Weights of a small transformer language model.
Size: MLP 768 squared ReLU, vocabulary 8192.
Training: a variant of Muon for these matrices, 384M tokens, 6403 steps.
Each number is 500 + 50 x the weight over the matrix's rms, rounded and kept within 0 to 999. Layers, rows and columns count from 0. Numbers have three digits each.

# layer 4 attention query, 192x192, rms 0.241, rows 0-127, columns 32-63
447452486578455498546470500484472521447476512465507527503527459457544478477512566516527521465488
477537502507488573542501515525532548413530522439505462537574564511505531481580553476462516499487
498526562475488535500470488618517456533434526505570506542535524454484483564452524465532601481504
462464484483549493511493474534490468456457504524477494528489475491523434470442454467532471465536
541474517547478496538472516496445468522527475521539485507501488513492507455564509526466505496469
540547475526534396464508487541481534472464534550550455494488527522420541520443457515557511424521
451471510477548563533505446507486494434512512455445429535544558565527514483576419445442478502524
459424525457462551489446487503475441479476549546567503556503475479529494501450525477464534483551
591524506507445463450462407520455484555488557464489555572518493455508583558376565497501525476556
493463515415457470446518494509451520550515543479548443469498502434417486579430527540583464531505
428541487485600565466483498498701444475559445549468519451521547594531479473558506546511482496487
601485512501522488440540560502573568492477560470505446544523503601467610502497561432408503461533
533593379499527437546457551442459504615522570540511603578505444514493547425341574529490541513547
536483578534639576505567557455591468558602569538416528433513538567473461539490539558589434461499
524551540493559543550539544485440520496479555421525457566602429523524549499365539483349461580504
473524534467490481526422478476479482526512484494524487603398456474512475553509487618482466510465
462525420469426451511504552555464565540593437560449596497452484440498433574483456464491472592547
510548532540619472488430468501485448480458477477405494544514538573519552427467492469510514530546
532454498509501455538421429467556492495566532549498443469504510519569490548465442441504585534533
486509423639514490537440469480439526440458615425399554469477454483493507526441354524481439507535
542456400427372491508406510578440458534589453530592429470417431462527433552485452524497406479524
456529505497452521589531503389487550511518442494575407445536513478444395526483465466530472612441
417515464476484534515527576482544480517550494510458529518558498443477432487489577599481585556448
517436475431627496488441550488438473555507556494454522447481486359438499542512468481505525487426
503544491513571439402547479559571469537510497476624473581479553520478560454474502605525535499411
584560450431592509453490444525580449503490464497425402505635487476457448457451469412432392485511
528413505562618515505496443519488507472541425488482481474515481446537541513520537468530488522504
521483540518470488500487507543481485573615483577531471510376509508437527545391519493481485414474
512440541382548585443524369541517446595550516514515546585505491445484471528547473568487402465477
458459543506554417521488519552455499482466524509486417531503493494518383632543529485522489538482
407442511494426470505460499494486446496503505516485487567438398470473495490461431517510517441405
422441445498483571507458427574480449458556474497585504449480485584532432516544437487397447471501
467512389500507465439437526455610447487475502389526524488605485484482524458443540427516458514517
403497592332496552571491380484556478502490429486491559460463462381475483579624519602523481532474
507522500629450552426611431624477551466587540461600517522462540438492459533605524505557509549514
487528437490622507532543490435509521532521523477456512509557507468442570561455529513513569469443
431506506517461566455476470504473438486434568551456517474470557426452469504473525588499530521520
480505548500496522391551560544455474535514507591524515479483494461472468448498494479477623509488
580499510542574399544521476518406566522510521557406504483413514487513477568488466557519465603537
490538598625459491382422447526472495565562609505419472492552478411436523513469645492434518571457
456469475480464495522563532621373628548458520584648540441449411438491522555541505457480414490524
502530454443461479495466489435381511490470451512494547520518518516565509398592554512585487546594
590484397547582439421554473493608401427448496559344558538507428580516508525439499448578523456480
492473521534489446496475538482487505528578422514488535478485477475473528457516630491530424489624
456570588440413470566550359481446578527540502463536543480443412421561427555495570530455563553417
465551494391568503510571519489495468482510494431554540555553467478583481467438438453520549415540
439494469587516532468437508515479569546518502410465473518475455432465506474523644610482550515544
495536579550479486497501544514491482441497460493437441472578649449513467411513439590500510466521
551533471553498535526351460558530597528566507464489465524459519379418449519437472525544495525503
490516480561477467518570458505516452435542533608497504515577519504533481556490554427562534533484
466509462478517506498415458435507432479479516503455525477509423505558481603462449413473502489572
557403445468417455528461453415546484626608469465429524476435515429441510446593542527531473476542
504450477545528522545553473503576476387465487504489488468476475617490518534492423564495506345493
380468494443425510438551475446511485486583520428456477450501511425598506584470492462468589524592
512535483504577467440579481482501507581475505480519484516466503478425513529421388513488577472506
544454560497432485480496479479581558535530527561503509494477435509493550541483560454505585577362
548493523528461511500507495567487510577516544513470498494509513512501567524473593399490454488450
576501510457503509555528419538444484565459466503490516582519550480455459504519432525488391551515
525552482538492489514542498489530484492506565524463464461580434465445519469445482530475480545454
437464537447437462481527526340547443519485482524451539558594451630557490500453491518592422447560
489428462507427552541428475544453446556537447470501549470384494402507415574614438517556444541417
520463465540509567547494405472539537505522496504518470504519546530467474465492517479452506516540
497514450414451481624562458528553508513528473538453529511515510439428562484527456489527575462520
427441476605579401421467550505504482557499525554500456497421496429500507555499546546524593516507
487511523610543427528449501474526452528401541564492480491541598452482553594416536536525442454498
539409530497509526376445371494530542498548517581559524499508506512551529462451529596541510537425
529480554527560466473530441511422481402329540523436475504485498461477548427539559454496532487548
533430493485520570421496427469528553490570488522512516481517585529482498528447594530495484542585
437442395437448563595561536540516549593588455534545462479545535523462517552525443444517497530430
441535533483566481532460558537549464542538486473436566509468559473530448538422501513495458447516
551492540473502473492495481378439440503475497515517521497454550561590493406536485514409495474535
533409493457473488537512514558503579513519492474554536466496516443520510468519520447486500510500
494424499475401517451494468523462561554537523450640500557441530397414559565481508445509523470487
437527506477437541515465540525517498593610444497472511464553525460475505564398504552538465566476
565503496482515468462504392514586577511567515587545518482364493445482498478462550528610494449505
489481392484468541490542468492513460563494442419550457452537531421550436527561523529535508517549
534486524499489470524559524470514482474468478504470457484531517480524499498548466555452474508507
452452483461408560538533458484423531532591466453516514544496478439534505517525480493420459536552
466492492490507456460472464458539540439478524461563478457528444575539586524466500408375525550527
601551505489461487503497534461439522542523474559549394518484575509490455489465505525400486472532
495465452465528561448506464528515558473558490431544432475561456457447430530557497423538477415385
512413470456515513460607529542528467580509457498547557538506476493413570631519415539515453438511
477419504516502455397598446550529451480479450504510499506413443634568404522487497476527443530485
494575476537461547434499455455490481525474511495528493504459539526483519559472458501545409483534
540516522452438616502495526451450419503539463486388408454559580435602448571458553518556485505396
510455419468493561407600491533585522510512520397571522487466606432482503471565479470490470517516
418559398452519461502487529528538496422433618549407455449608511534406495544461598457533529536571
481574536548510531484498564568477602469540598490530505470496510456486473479514612527536486532353
493450415542598650575526441487565447543474478471569598509486465466661489542438437472567504544471
466445512530467569570496425448423448523478510529519520523536579483636467547475566566468618512556
502478505574451508507526557525425615455473568444535474438523475485462451500515526412590573417544
577557414516446658584560457414450557417413531428478493542566467409428461454531500513474615475517
507486431544484586553469585400415388549529464407346513534436521564576565516456591494409414495526
567583507489550556465462468470331504485475602523411493438532451517427519462472372479524435459512
497464592511517464554551459447486483557487599559499417477450543505431459522502577593477537585360
530522579603534526536467403548520484495471571488603474550456484580464571508466547467460445524527
493537487516542470558472553444534424439447438497451521465491493466655523487530444526515485518482
481515475465447494410474576562513542557587493601368487450459470579481497498513508496393473541491
516453437439482497441508509554555463615568527488494503477396511576433457447480551505546426571398
506498518503519508483509496433499415501407485540493537519517458512496507528514476587597551485567
526517493495431493504524527578570526511503517460489502485539510461459439478473539494495611538514
500509463477554517531525627553577622446487494430560456529466558479477485472601483505484525526593
498438433530495521488405519507554539503553590512471610530547510514502541491482495473548507486510
482544432464497527522384507382554435476454519532571430386531496567559550475516443499554463562402
516523512453440440593506496421432448567631547495502446545498447543578568477522444537534414510540
518549513636473524578592510415524555480510509444606520467419474512461473502550520447517403536599
557491440528494484513533580449460566485480440553513448460473502536588560569451525480557497489571
573467488480509532621434465504452516578428495471418460439443555441449580434550500524541525544443
524459475491543578476586401447508488468543551530470443451517517473508436450493488467545469556446
462447559540513483555458454395533504534436521521389598542464543567580473548527492558477623539500
535494459469547512456495461414534469538584506497466505563510516429499390476536569447526563504538
545439545464526522510507563469579455451452545489510433470441504557462446583506543489422508490514
546542480455486556463512385488459544462519499468539547417412512411495452536469414502497470483505
540506504508479429509404377518563444471438448492599496496512514501560595569447536556552501473390
505487484567539500483445404507551511597452490555555534525454469492514573517506505492619495490491
463532489516525523408511452570545554411502597502576479587430478533485573522454452434513378386496
586528450483446411438461447539572575531547543422514394446377503583540513533501524490486413481494
538596588487568518449399503447512473452491495545455595485522568484522502460507462492464487495544
481524507488472521489517568470547557529427521596450532551557464477448532535498507575555473462467
528485515578464473568529433511456488443561598495432547446488518555508455484488424567476470411420
490497496562446515527414436547515547521511583483436542509522470403455542519509541484471644393513
428444546429451370534478452535468519544484598468515420468501448475400504497440496475500535431469
545526431493451472468461459569517479531567448533433449417440504425550461638469485569467464479511
414478499528507423434630481564533505511545561501463467625442447508438608518455457506420378510647
519497444497482491526522346536514605506514515446552536481613446531450478473499495543478492495528
558466413486510466607503454450465570479508440517395550543527403488541527525485483549534373473538
484511594482546462523554551521474396483433512480476524531448604548479573502526421520487503496425
518541554500536506497568514510468505472500524411503468491535596441475510503490572523540467503496
# layer 4 attention key, 192x192, rms 0.243, rows 0-127, columns 32-63
507479456546480531478474523451498431515481537538475483507540460488536483467526506443481482474461
478535498468532528554522514480518491483522431510479512507504489499484477539552573491484441505486
459460509464459468441479487524458563513452489518519527498523538450547482505446463528519560500548
526503489484464547525497496502534520480482496524515496532554477520451486496524493514525480501506
493514506514487500517528455508525502521468492508468469525485520514531479547464535538455576522485
502475474509532462475491488569489506532505468524522480539432507542462525489486491479466375494484
523566513472517508525508540527552499529500545556468511532501515445466482587504518478455565535534
491510544481516433549459498435516451511563551523472553506459519434494468513501529522534499495514
590452487543410440554507517483516429460498446494511547503512540548549450501543466500508538535528
530486488431505544510474435501452491489466506554467441490398508490498480430494468523501583447494
475531597393545536505510427490420559468484437449515473538494489516477522477494498555504507444487
605547464612424490401488632454566440444451549488485503476490477474504467520449579573543511532566
421487437519591480474509501535512500500491539517452456463461406487558456517493498473487506518493
412538568406566519529603464532525491512552522419421435443555454384475545553475518507524462438462
591524481578467548573354576562459533478403619460495604465450430564461494548502470514478507556444
499627549477463548530492489471529562502485551472583401422479555485535478469504518460458444494568
481520506498563496531445528447489504540420543482496505513511467477534481437469478518516537549521
501552525499584510491498457442504443521499484555455424535521584488457580419517570530510528484490
535454574553466435498458485490556454543547501544472485506507553652516459480571590496479457573572
496514526532480547457433574486477519487531452500435469414425479579507515487477477534477499481448
494463508508504574422529534436450546418515533520621573588553474512487509535539416448568450523525
520474548563504542437503455462499536528482483466562498530488523434474484533517431510542488469527
531566481437577451516499488460512410512457522502523502483543451439494470433512559439604588462590
473542490545511424484432445540459521474412603516487505484531563501476501473562441471477471496567
512596560458503455626532529506477456491425452477489493476520511490457465403545549482476384477528
484397501532567541513508464493483606452410556478521453473506514525516464532505482435461462467529
443525450495409499590493518462498539441504532473511581460430490573567494460468474416500496526446
566559542450528446572487522372471482512462452566439495460620464514572516510523464481482571501493
553411560508502562605456521518450523430510455466414533435462480580455400599508479513536543547534
450459625543524491391491383507454462476540479514484453471541591515378395481524527481507571586502
413370501550555509464496449605428521496503465451492532511449499504546507541435597485433471550649
429534396525561576469468479474487476534474503451535559505375475504543401492547470450392583580482
493538490506634493587482625504489565485463518493543428462424521596494443478475512457404499548512
464448446487460592537534505510505518516551500487514474551590511513415510506490524541492486483454
421423453422473378533509443402421516518455581397496414504445488497512496487510514501527525474580
531493475528511514475404476537514492463413457390527504531495559486571500479538558519513463508501
533476402490426557566515571511562453497573469551476436465472468519560567555438553486491557423494
435501483477440456462554535473494512485579474628478430429573564510582526494569550522471453503567
543450537584564424554473442546408458591536523477514526531523587475510461437432436412518526578449
451442445526512437564538422429600474441490491448514531580520556449450443506465556473480564533530
530539400573480462485550599548457608455573427407478516517471507555425459475469513492521414464373
560537553468524555490550578379470455502517529516500588549508512517552485475555532551431473475498
543527528409512456473566500516489456588511490578474405501441572548419468457515429528509448413515
503483551486485557490441457494505502614544515609534507487387510547585533472481624460461429466477
493501498515483485372529392553549521530463526503561415565515459499474517531452480552551524519539
470512494487506513466501513556490541404497476485441525539405554520385562516432499470482504387530
484571499551485455576422560556505538514519516507405520396432520400453558469473489516426479469491
492435530405453576526420433551550522552486548549504538492507412423553546550502582516524495492554
416477512479506517515492500500552533445522544511507512535447514485544457490552557533462492598442
522459457480481488502482538594525461424497489454451445481498445461481488545482427475429417526480
513458491546529470507416516507527505443569498479512457552537428556546558470452395438512478491457
489506496483540520481422519505514471542480446450508523506482525529533490494546579430573489516476
528513492558460587584524454511467450513496585546484522459452400476481528478496452558512545457464
506481435592550600485471540601475518489455453484547458408571452522487418485549565495577453582588
497366494583489456529452497534460532415440482584468495577530513581512523541443532505485436482467
493462562527532502433450388528451459488517493537573617460483505515429601524529532429437470488478
470451523513569496504459518529486525423443463495458542574405502444550487580460571547551498530585
476439600429478503451444498470489510562370446528507545531532397545536530493569504439490495452566
515481573461542441464468494475486507517530432451427514439553522478460515453474497515608469492557
554440425571455591429471497568533475584488452466524591500475524534494453472520493465405507492447
410537509523533517557474421516512503487451520513435612437422542492488517492608489576499460526513
534460552530467489537575455422463471492511420512502549525498562459515480533393516542492558487500
511499548545498499492451527553480442614472526505520525495495457498482488491459551534517482541508
562607533537444613538449543480530558452462457525436454522573561511547448485553575386480551545552
517460480456516546417457492501510484473523439477526441592488484535506493449575482575458487469447
478445467573489572469514503460510486496466488493461443557501475504492564504528527408520535505565
521481467485514557367458493499523511451555503500496465596509505511506462500532507565499506466504
480427490535503551495515526524527493464463463510480462538507465538487547501527480470502519508513
528467506532479473520528429551482550512374533386510482410503498520514465426484429498508512515415
537515486495497498548503497412507495510503516487523460566460472523476482476557534480531444507438
543491470537485546458495603423486534525555555492513498520524454480437549513450501520503560515504
495457494516508541509456461511465501514478474442504582489518560480526468496413443494445555473443
473408493526508463599537580604426484502413474434555534472545550487526508529463430532468612576459
433543482448522491481561529447525495486542541542540526447491553460508538502555510555521446438498
517486458494465473461520550557557439488476541584568551573524451455427494469472522478478536479482
455547613443435500523577512469554527493619507465570511491482458433487541538402534483533437488495
514432551457440444466435476574509480476530467511488557519501512420513552463520437477474502564409
437466501525506512457393542480446544564456524524509542454404532486557488539581403449506484549473
538460549515497457531491593609482525526462508510475579500546608537470543549565523511604545608568
346471478477494385512495496471472532452461532482547456355545476465495494441539505476492508488449
422479548453420497483542471466501501499457571403503539557530481377572489559409628641550509454424
473481453446532489536577507561564496515582442519501446508598535555440424490472508533489517422466
451457511480464509396478508618513439468504482548495576552363511496564534497510570487474464545545
638523442468545607501540568494434506523499594613482502519432470582502434511467471519540457472530
531435559512426461561452642518502426473525443462447440519508453498514426549497557442494473577474
382425400433591550470505399485463495620465385632348470496556461439529485474532537509580573521438
477602359490538479411453510525481417408449504472497589474476515451496431411525606582507449437516
486562549500409511531377528478528461446567539471582532573644465521385544469532527462476444498550
544457486431499413633508472493528441412467463359568521426551502532477509462517486485553471492448
502678576505499533547568480434513508544479455559553533499548465497466552533410455378463416499474
553497447492481463512602517572451446557399519516461610509555478538491517503446464438495521467440
455398495444537461440447478423415557515521546553516480473543511560593497489462564473519440456528
523536557453496592425497464388472525566417549531484523394510441547559439478490419550473452436463
435519559463571532446443508464475450538516475496516455445622527459477474450501496409502548435494
466428567615451399518412504458536462493496414468541503567448411447497497522501599511472500557533
537557492464420603512574407544471428572527448469519440511466525494539497451405498455475513494407
481502448509551410545575395482527557361650544435472479495496547617450452547486477409514501450439
480550482478454516489517375462484456474409438506431525486402558490544360440466467442475463441447
519593444449551470495511445443407524607466447464543491474497576551470509449399517439517533420449
436489523463515477495522594481496486501511461378488494515512580526497467543465407454502498490498
545443518424487495477370460445516428525489540494569522517562495473426516495552503505543448459552
559449467483484510507493548461503487425552467576618540489579505499497529491498528446501594557386
550533497551509527464412585548545509493465562469445518516476431485550500469486537482545417551485
544471421490509536528492489539515415338512501480489450387523582473597499469467486375458583554558
567596477534465539584504431466453522534496481527517484425471577548496388509471548424497528472475
482586444537405482524527558457492453522481538410495429468511552520519473346528519485488512473642
487495467557498378474447540504464438552487470529464477429467515482479459537584422481451547487552
509489462558520473442409469554529511453534627577526524559637497431476581544514438556543502501479
454566428454514476542609368533478413418551511593469464452455506484487472528437442513419477414532
461470473478489580405493436490490479585445452455336492432456553464488617520418489508471509496433
422491537443522534461617445459600391447421483419550496438463432496501486485491535595520505422485
483542519353584512420614508497489378527511534462495521484521547557412543482522537461556551552544
501474577408512451530475485476439486440497509459456488529495480522444602486496465526495497431635
447473537521393515494412478503539389475506464536613458539405522590510540578497505444446525444550
427591484557479479504535571553506557535565595514460520477425501479504478460495501477461504560427
497477523527492450521562447550468568544490446502549428491446537492490535451452489420508445419403
372496549476456610591498465578521469511428522540403442475510393582549469518409533501594493460537
395516409515559435487553346535516506510565526530432500531509422553418509515533535582560453536548
580409529654508496480552475555463563484540418406464563548496601438454550579522545420575548463564
570495503425546533404510461614512503442539634446489501505567501485541453555512428513498478409428
588561434574520488511513493459444508460516516427472489489429463504486512480521502419482496540533
561437571477503501528444547466514493504521445481496525439448546486474527412449559538492417475505
530493576539475566477538488516456594489606474406481457419454507531501401496505544462533513469605
407485552486483533454498491477541503490615497477541465425461508506512414489489421430521387427433
506497536593462563477416469568476469477545515462543521483580590461523550460508592455512474501425
499540406429461503416596578507542569493467536409473375533547422472523481571568518526506378473526
544567532619508513472485549448481433660555466497497490459607561533510582473520445452537447627458
545516516491487377450315506515464445594491479462431484594627527529546512507483543547458543554538
# layer 4 attention value, 192x192, rms 0.277, rows 0-77, columns 32-63
492537533575510510455480466461496465552502479545472553589436477486473515487498493482477552502382
530437476636382463494547599521486542504533478491354510551567343458571510549470533550465444573442
481525497518524438312524463454508495580513510559457482506608450424498358514530523488483591460581
564453539407473540521529431566490486514386455544554486432566396510519487562510490523461586486492
474453510397547484519527512543509488569513509442613430517563518434426380485541534479496370519485
564503424416487446436505538480482539510537556447526541456534565468396475506471525462470508494527
541507510585485522443450346549452565507612448460509531519485474451446469491489458515481446477621
519456544463550556513396451543614467577474472603508523468550624412495437455469538539522391528479
449631527388502435470442435483542580497573550509491466479507566444482617491466469557516382396514
554520450537497543415475550408402545517459389435478493590511530523511512524468454503526591442536
522443423470435434502544535463581519467449365492508514491542550493386422550495526546473622526509
410420471541468464566471524424485414397492447588493475442564524522403562545428530538511521508456
539570470401477482619483616440420611466468561523489521466565580507388551498529441522578443554507
505502589461471429626510516475533493507430605489521545449508555484458575512554571470475506552347
479577535415446413443563528596540455427414471507504506492435513531550396475523495439489585525558
518453495464445617434533511480461482571494538501569503520458555596486466546418558570482482483491
515550528506452476471515462496558473469622411512441471565457721573479469551438572520479468485451
419529474571554491576502519485511519544502542547532440466393409539454591557533494462432589496557
541477468528529459407392472505468611430502449585456454475410589465386420517444538506479564474626
525494491449475402450520429517482531476361614454490431345554525457315595441545581487502452435510
538463511473511544494470531485403585604557364483436520433501546558488571469590417516458498505529
441509408498430494518599555564457296498417497580470434506412570514536449496603438476442541462486
548480526559536512542530438475448443540589487523522483547490556474517614531486469530587546437502
491486509482537513452520544526463493484624547504380496548445597511462459530559454494481467497578
536460622484489432438461554447458489532498516481423520500486511380519534469499470444500482521497
459478518510491511462538447489527461553549555536527453538484425502595520495497514550538430478411
484423491454538473359469504577511482483479508449473542421459497514370569496511464462521483545513
536528473516442501542454524595472594439570446536448612496443589483376604532512494554476457434523
532570494430473542530511494467485455459500426581486488509510539422444518537429538607521580508532
433402584571666408446430406510464484567459523499548501516569593509570507453452556478510460454342
480432449558474455527540418509549464473532471467520457417535535497475569489574537490573456528509
420494500569506531444534571540473481497403544406573576479509478473439510504481497496452532486527
454451478524519496475519559481518460531445480496410462529548418551626521513439570398355577543413
495666539320526500602450405476508412393522500610396482583359468598465468550439487497525450522377
494413522505437538513479594506492537571575604545503377525482559462450540407436439537491487537607
410617625532496530461402417373451430606506531357537506498529406494386384510527552586503500567568
529450501617434435431456487499474515568580386499556427502517451468466421478406518498452501517630
491626465389525426545521512510552442611453484523452568523496421519494451504505478472479535502485
559513488510564461407478385485546488579535551489500521539471492524503509513374469425504560498467
544585516492496506463516508464530440489556559645388512552515447547408479513491461587503447437503
481427489572465460499502487482417566394475511601514531530544320564560482533440488557457554571486
512501486466526527450513503538501519537521401541447497562511508426750455477503485511533463432592
457544492509453521676519461501477410560472631487531529537553430439476534484495541512491544510463
418537549518547483526547451482509424479599594516497457541553481480608506554478409569494448504438
469575504475511487663385475516488646440595405490391468563383446453459432538502442459552446541453
438457522365507503525540523515479368494485547496445530455504396552545456497511594520498426459432
543521593488428467494541463444576428499569523511524550571621496492448431544461494449547635473507
482509453616507592585497546446551500500545541471506529513507642466438516495484496536440476538600
498434492478513504560518517671440493573446619591546468419588436500533458459457524452443454465535
516495545547527493550466502527456507576445485463487488514561508597472520559554480560456477524395
477450615432498553635526499488497583489423432558472529492547451403539526530563571477503636475443
529449561558485510518457498486479563492592495609416465503425579564455469510586475524489457461552
471553492495514498362472511472510511508441372506540435419510457497425383501590486521487566508450
426494510583489540570478513511517543517541509560490447517568453555547559560515565543501609480533
538571485442474465503420606561497504504521525449531523591579650537443572546579429495544504500544
480537496521479514478485467465469411545581586607598508552540534463499487517490507621459423424415
511417449537468510514494564494456514562424430510470529544489525545571529470557419496417479484564
494572488500525556520453455459513416480414381565417626506344450524482446513414514563540468585422
498541438403603580536516535534548448530555475530528473377503487519476447508442533473504422390458
548471423469515465556508489460518459528449535523420400493422487529526533480472517570528608447432
530499532518546577528541553448471525494551574433491461436586591419578494489461548558494580496561
457512557496501600613575512525484552510581594545454475534373526526528575542553540524542577484456
443570562415553414500607436537436453529486452474497508586451371465358386506484533421601541519436
455464430461513594528456469514461437493464536438562438450418552529511479497440523416470354490529
398469386490420524406421494450531404514535413455441493457449519486501569479472534471469429428437
535513491531475497608472437517516451524478632484447509490507528536521573473436504569598430507444
504512495457468431615502437458522499480496574510460492536462491524517598450427507567446603551502
504464464437475554375471512541512572517513703513540463494503542553521496494503485575430431464502
487550546459512460450522469459517537513595452515494402539552563479424458481459439533480567442473
544530515412540508484538543468487590514480539512569539525462528520473487535455591451492445524529
546470459500484510499471531511462472493471545497455493455509464458537518532560426494487567584433
392508433537540533601530469515486475373502471504453503505449503471515489544479536444488448491539
479530483504572443390486505466521542594542585513472475473515547521528593512548460533527416527594
347476458545544483417454529422520459461446421560525477436392645535428406428535407501529422511498
487452434455566514515536533501480554430441529539485599504463451476559521457428583440490507592503
514546421513495492557570529516518379532404531500587533433520443483599526509482493439543388510472
563466504492447465624408471454476561521504566490469511498591443512496475516437553510530531509452
469521449484519453441472562481514444465544553501541581476501464506456473539530520620567645516428
# layer 4 attention output (transposed), 192x192, rms 0.271, rows 0-76, columns 32-63
488475491455595439520471481466561497539493464485492474486512435431516460555530464552510475502456
413551531493467510553498559516520436540494473599488520507389454603501425428420530438489518553475
441480560459487406466516496486501470490528506491543424486431472594503510653479541522443498426435
463543515532541419461365481492608530430538553490439478549512457336452531551464555453462540503478
523497498476531558471476528559500479522444539449490478479510542432468451495516554487494464556502
503577571546579468547516497550533509573561485521510476539452560452590466705517464504507531388465
493531511484443515525478468448510495515503554480449524487524486504510547462581547501529538484507
514541466514500551587586523491519557518515567584518426569520465379532528420551520496565524534477
486483456459471514450509471490554452474424465484542508569552533482439472562494506459533510486562
479504517458511483436504444503602545469501438482518567600545475401448471394585414531483565478508
493474471436545513500446534534529533471509430538483481495468620607496474461466480472480494518506
545523506490540477502457536434475515498454526453469510423487490517488566427525506580529448542507
510513399488514482474548453470558557498449508496489515518516516542481464473516565426511565491491
492511459490579405568593460469545493401439441530504519453543547576545510552573534465470496442504
472484453477478493433452523453555494484508484525459492474485543507529586443473526520518519479416
476444483479490523530615502446466452550499409543446475473560457463488499601414558461479534553436
483543503561514546412534511541524491538489538486517531506503535465488517540561535465510502498471
491588489475510463493518493502548564583511526552468495500571467506521513465517522556496556508496
506534460425477495490505472482492480515540535543478602469535522432536556587611530534518496538492
402532485539494553486495519499485488511439470509577498432520503478523557521577578448538482391499
492458560502495525405457508547515456562481469446506517522470581525503564502534499518464508486544
533504480577483430488403581436587485504432499573502628478606410508445575561421514556582543545499
493584546523490410563471517547594501489382482469490508538505487456419570477483368497459492470553
536577504473505535476416567515494535504564560437553487533447533552472478576468505398537462463548
428506462469462601546438561480496521560457525522482425514502424405511447616482560529481499461526
551485506537492449492537583461466389520412538452489507537517478449514493479474464485460489501538
416436456454502503525512461535418503570532455468519514472446512575547550572491557510517491472526
549461561569495487498460495498476466470467539533522562561515458533509458511523511564490526469518
529489542546479480538524466446519484531485545587459509439520486572483525563441511505474433501462
476476488490574510462513470480453451527607492501538574526540551508541460362507597560504506498528
422487510495460475491500507512418492436548562505555445494507502436412474423544511571503488505536
504496480528520520542558474563479508517487459459467463533454517429455481520426488442458527504480
503501455440489558544501545549486470518432489489492479482479554411456523392525452479534533468411
531482432461487498530485506504477534621487475606441498500577515522493461564461539414486436520478
539470532509474514512484537405459489544591468477498500481521477379557481567563554514505492582591
525474551570440429594507442483472484518455476495497461483503460423546535593541401489473465551563
455515564494446523558477472509512522470470565440489461476476495455435546497534574589460453463469
530512443463461477521542495512489473557507446414502500485454565552528553577588434570516484480517
512426505533521526414505479500507527470564512492459553509509492542461469518526479474554470530516
538534499516459533508471513524547459542491511515489561434503555436522483613503495512450525575456
547574404450490488444476515508582485478497517538518483506467513496503479557510515537533560494527
587520515575407502513546482518459552528498511473553518510447481450499525419459526547433531481533
553432468443510503519516455464572557491452467500441520528544521526541539645500488458520462449482
477370522483529465553532516401504482513490514564437470496542556508456422480504499504452554512499
443537543533457442476539557569513505502542434448551506530482526484505545573516528500509464496500
461496574490472496536467421546509494520476518482433499459535458492496505531505466530509423528423
444496490520520494480491471503473436446517513523464462553531502546528513551461439614486580495527
514468594565492514473528421580496490574518521409565515476469570459537511528532549549556584479558
538479560517499527543510449574524558499431420445512486555482397529511465424465455497467447594505
462513448503539546559453542446494527473578472459512550500510473526519522437522470379463471485502
449446570500490520495506531460512518470472576500517519503543473561485555576463517466500489557516
477562482585537567538468447462439534499518454513471467426460578470467511467483497502458484530481
500525485542551536532428460534501526503520468517518425454472496512475497552489533518497484507465
524465477509458514592523468450509564473505426531506539493542591546493461476507513524555479518478
451509493545441464526601495499441449558486488419489510509533522513558520554578501467446516499526
468510506537493499490563539551504460488441474515439547512492506522469521425468536425504516464549
547549502512429495517474487485479523516475507550480509559444518491445518483430471524453508450479
474567471533541526506451512544500444488500455508431550493563488579488472554465474557524497511511
511538503472500570505486418489451459505478511460458481522490509559540468373575538501503465551549
507468577439529482476509483513547545477548454519498569485562489519446559399458496414474504510484
569475539444536515551520415469401534468488459515536462528558574432544450629498520536425490514512
485496501618477457579469573521468526482573495553519522563565467545517447550546544513519578583462
465498461391580477555431477498584476435508566487461454441423529528470468626469452449513506509482
527448508527506574523566581505565520522493468530553540586469553515515509524414485481508462480460
461436511515503470487529517494527404407480501497537534531458400544392447468493524591505504449504
480567498525477591449505545516420496601466456547528532549534434547435417506567452523523494472484
442483431462529520507502503576435499541574474461520512468481472455514529403486444564449417525505
593466410442488588501495486444443544495614517383499473503506485512532381499532564536620526593480
535365494442465592530481585529445475465493378553515455459478489536462492408497482468548566539498
507545419587442472457483514554609407581533479402472433497433526433545499500642476535477496538558
511582526444476518445551488557599506500489529604510510488500467381491456585498472508474547492551
508488522393510436448488438530536598605434538471646451562465457452353511525488537602524505526411
538389431538501458570417486484463507496418559535507470476496489495523525693503445473516582483513
517529471513543560493482515554485444559447498527476532506398453532420557380471473478503432498463
518518531419534525498562465567514543475504506485544499476524521516519513441551482494490427492480
492475481466501479526490566553468496553511485407585507533457523451610510590507560472610555424587
537488531535548430463490493520523515507359469592445457432509482445514425461440508478494474528529